Weights of a small transformer language model: width 96, MLP 384 tanh GELU.
Each number is 128 + 24 x the weight over its row's rms, rounded and kept within 0 to 255. Layers, rows and columns count from 0. The size above them is the row's rms in percent of the matrix's.

# layer 2 MLP down, 96x384, rms 0.209, rows 51-71, columns 64-127
size [ 95  96 112  98 101  98  93 101  97 101 104 102 100 101 102 100  96 101  97 100 103]
[[136 111 106 169 140 174 117 112 159 139 116  93 161 104 174 130 125 145 125  73 169 151 119 158 176 169 134 125 111 121 116  75 153 113  91  75 129 162 125 144 149 148 117 104 104 119 139 167 169 156 174 119 148 147 117 144 101 143 171 174 132 136 158 142]
 [141  96 183 132 166 121 186 148 133 123 134  68 110 153  90 162 150 135 123 118 132  85 114 107 148 161 128 139 136  92 116 119 139 143 127 125  87 148 102 115 143 109 129 152 162 169 114  85  97 156  92  94 119 133 146  98 138 132 155 135 133 125 136  95]
 [136 124 116  92 113  89  83 139  97 140 126 197 165  97 129 153 127 116 132 154 173 134 154 142 174  95 115  98 132 131 127 101 106  91 169 100 133 138 138 135 116 184 110 146 119 125 121 150 156 112 148 184 164 123 108 128 145 127 134 102  87  97 122  98]
 [121 145 136 136  95 103 136 139 141 127 142 158 122  99 131 102 120 145 132 140 160 127  90 122 116 145 147 123 133 145 100 108 116 153  92 106 114 103 138  66 124 129 161 121 149 112 148 124  97 162 138 131  78 156 107 134 160 190 109 140 135  99 121 177]
 [133 113  99 112 179 113 106 132 111 107 146 157 113 118 133 159 110 107 103 108 136 136 169  81 116 120 142 143  75 141 126 157 152 127 120 130 140 160 134 101 110  96 140 142 143 110 131 106 142 134 139 116  93 150 119 120 129 142 133 133 145 139  73 149]
 [122 122 175 103 138 119 147 139 117 167 113 131 117 144 156 145 197 137 140 116 132 162 144 162 125 114 106 113 126 128 110 164 162 136 147 110 142 139 114 113  87 131 129 127 105 129 152 134 142 128 103 107 153 145 193  59 147 134 133 148 155 107 121 100]
 [138 154 137 126 126 117 146 121 123 104 109 146 115 140 124 147 122 138 147 124  95 108 105 160 139 144 144 154 127 140 106  84 139 138 132 191 140 130 139 102 142 123 110 117 146 133 153 141  88 161 129 112 137 130 136  83 115 125 120 106 142  87 102 112]
 [174 127 112 102  96 135  92 135 116 132 164 137 126 132  48 113 170 121 115 164 146 143 128  95 112 142 169 115 132 161 127 144 136 128 146 136 133 119  95  88 120 147 111 128 140 112 142 135 129  90 134 111 117 139 119 114  99 116 122 135 147 108 163 114]
 [147 145  75 153 123 138 153 122 150 136 126 145  78 119  75 135 121 118 150 155 102 133  81 120 141  95 109  94 121 110 107 148 156 141 127 105 147 154 125  87 140  94 121 112 145 164 116  92  94 149 113 148 138 143 118 111 130 133 130 105 149 145 154 139]
 [150 119 122 112 115 122 118 127 137 128 188 120 145 140 120 153  76 146 132 179 158 142 104 167 164 111 198 109 101 127 126 132 127 141 192 104 103 150  92  96 125 148 123 152  99 125 124 121 130 118 130 111 108 171  96 121 148 114 164 138 158 138 172 107]
 [157 132 138 124 126 148 144 159 163 133 107  84 149 122 123 143 122 108 147 135 114 124 124 132 106 143 140 141 137 156 206 114 137 141  83 123  85 150  96 134 103 125 144  98 140 124 131 148 126 114 138  94 172 129 130 131 125 109 137 149 135  71 139 149]
 [125 171 137 129 126 115 152  57 121 104 122 165 137 136 130 119 122 144 127 103 143 170 175 104 118 139 143 152 142 144  90 154 143 135  60 135 168 103 102 169 159 124  90 135 120 137 141 102 167 115 141 120 132  94 151 169 148 116 126 120 112 146 150  73]
 [ 95 118 144 141 170 138 126 116 142 125 128  56 157 138 125 118 149 101 120 112 126  94  96 161 121 131 111 128 135  83 148 141 124 139 126 115  87  93 120 126 139 157  95 100  81 145 149 102 151 139 152 159  87  92 127 149 112 117 104 155  90 124 105 123]
 [113 136 143 120 142 127 114 144 123  99 132 124 190 127 144 125 121 166 125  76 106 113 139  86 153 162 106  95 133 145  94 131 152 115  97 100 155  89 132 122  81 128 113  81 131 134 111 143 117 132 127 117  76 153 113 124 170  96 123 149 112 186 121 122]
 [136 123 149 132 128 118 123 127 174 156 111  88 121  89 140 174 104 169 133 135 132 127 129  92 120 118 137 130 153 118 150 143 121  98 158 134 194 142  99 146 127 148  92 106 127  86 152 101 138 144 160  91  97 157 141 154 121 123 166 134 159  90  95 152]
 [119 159 110 165 142 128 134 140 123 140 116 166 130 130 125 179 141 137 127  92 131 134 120 103 131 114 128 139  89 122  86 132 112 104 111 114 119  60 166 146 183 160 132 164  99 108  76 129 120 122 130 143 125 145 107 146 137 154 139  95 149 137 146 149]
 [102 177 139 131 117 139 127 124 116 112 160 151 124  91 113 158 123 151 127  81 120  98 131 138  92 129 176 139 101  89  90  89 138 136 165 112 143 129 173  97 140 104 109 145 131 106  92 137 135  95 126 165 119 120 117 142 150 116 143 134 142 133 101 102]
 [120 113 145 125  93  93 126 116  90 120 126 204 138 130 119 142 127 146 148 120 145 168 140  97  97 146 138  97 122 116 167 134 145 159  77  98  87 134 108 145 115 148 125 126 157 153 111 108 158 116 117 148 104 127  85 100 130 129 152 120 145 121 172 137]
 [126 151 131 127 112 145  93 141 143 145 120 141 128 113 157 137  91 148 166 176 108 121 112 158 151 113 139 120 138 137 139 138 121 130 126 166 139  98 121 149 145 113 141  88 137  74 106 142 128 184 186 137 150 123 126 118 135 154 143 140 166 142 147 184]
 [ 86 149 112 119 131 167 142 108 124 110 156 169 140 112 110 118 121 155 129  72 135 116 166 107 138 119 150 144 170 123 121 132 115 120 150 127 106 109 119 116 150 163 123 122 113 151  86 144 130 101 162 157  85  96 140 126 148 130 154 203 124 149 167  91]
 [135 145 126 113 165 122 115  84  98 161 107 115 149 122 141 137  99 159 150 151 105 104 125 157 134 124 101 158 117  93 150 109 126 121 128  97 151 174  92 142 115 112 142 141 136 144 135 107 109 109 112 149 128 128 150 170 145 103 141 110 116 105 121  97]]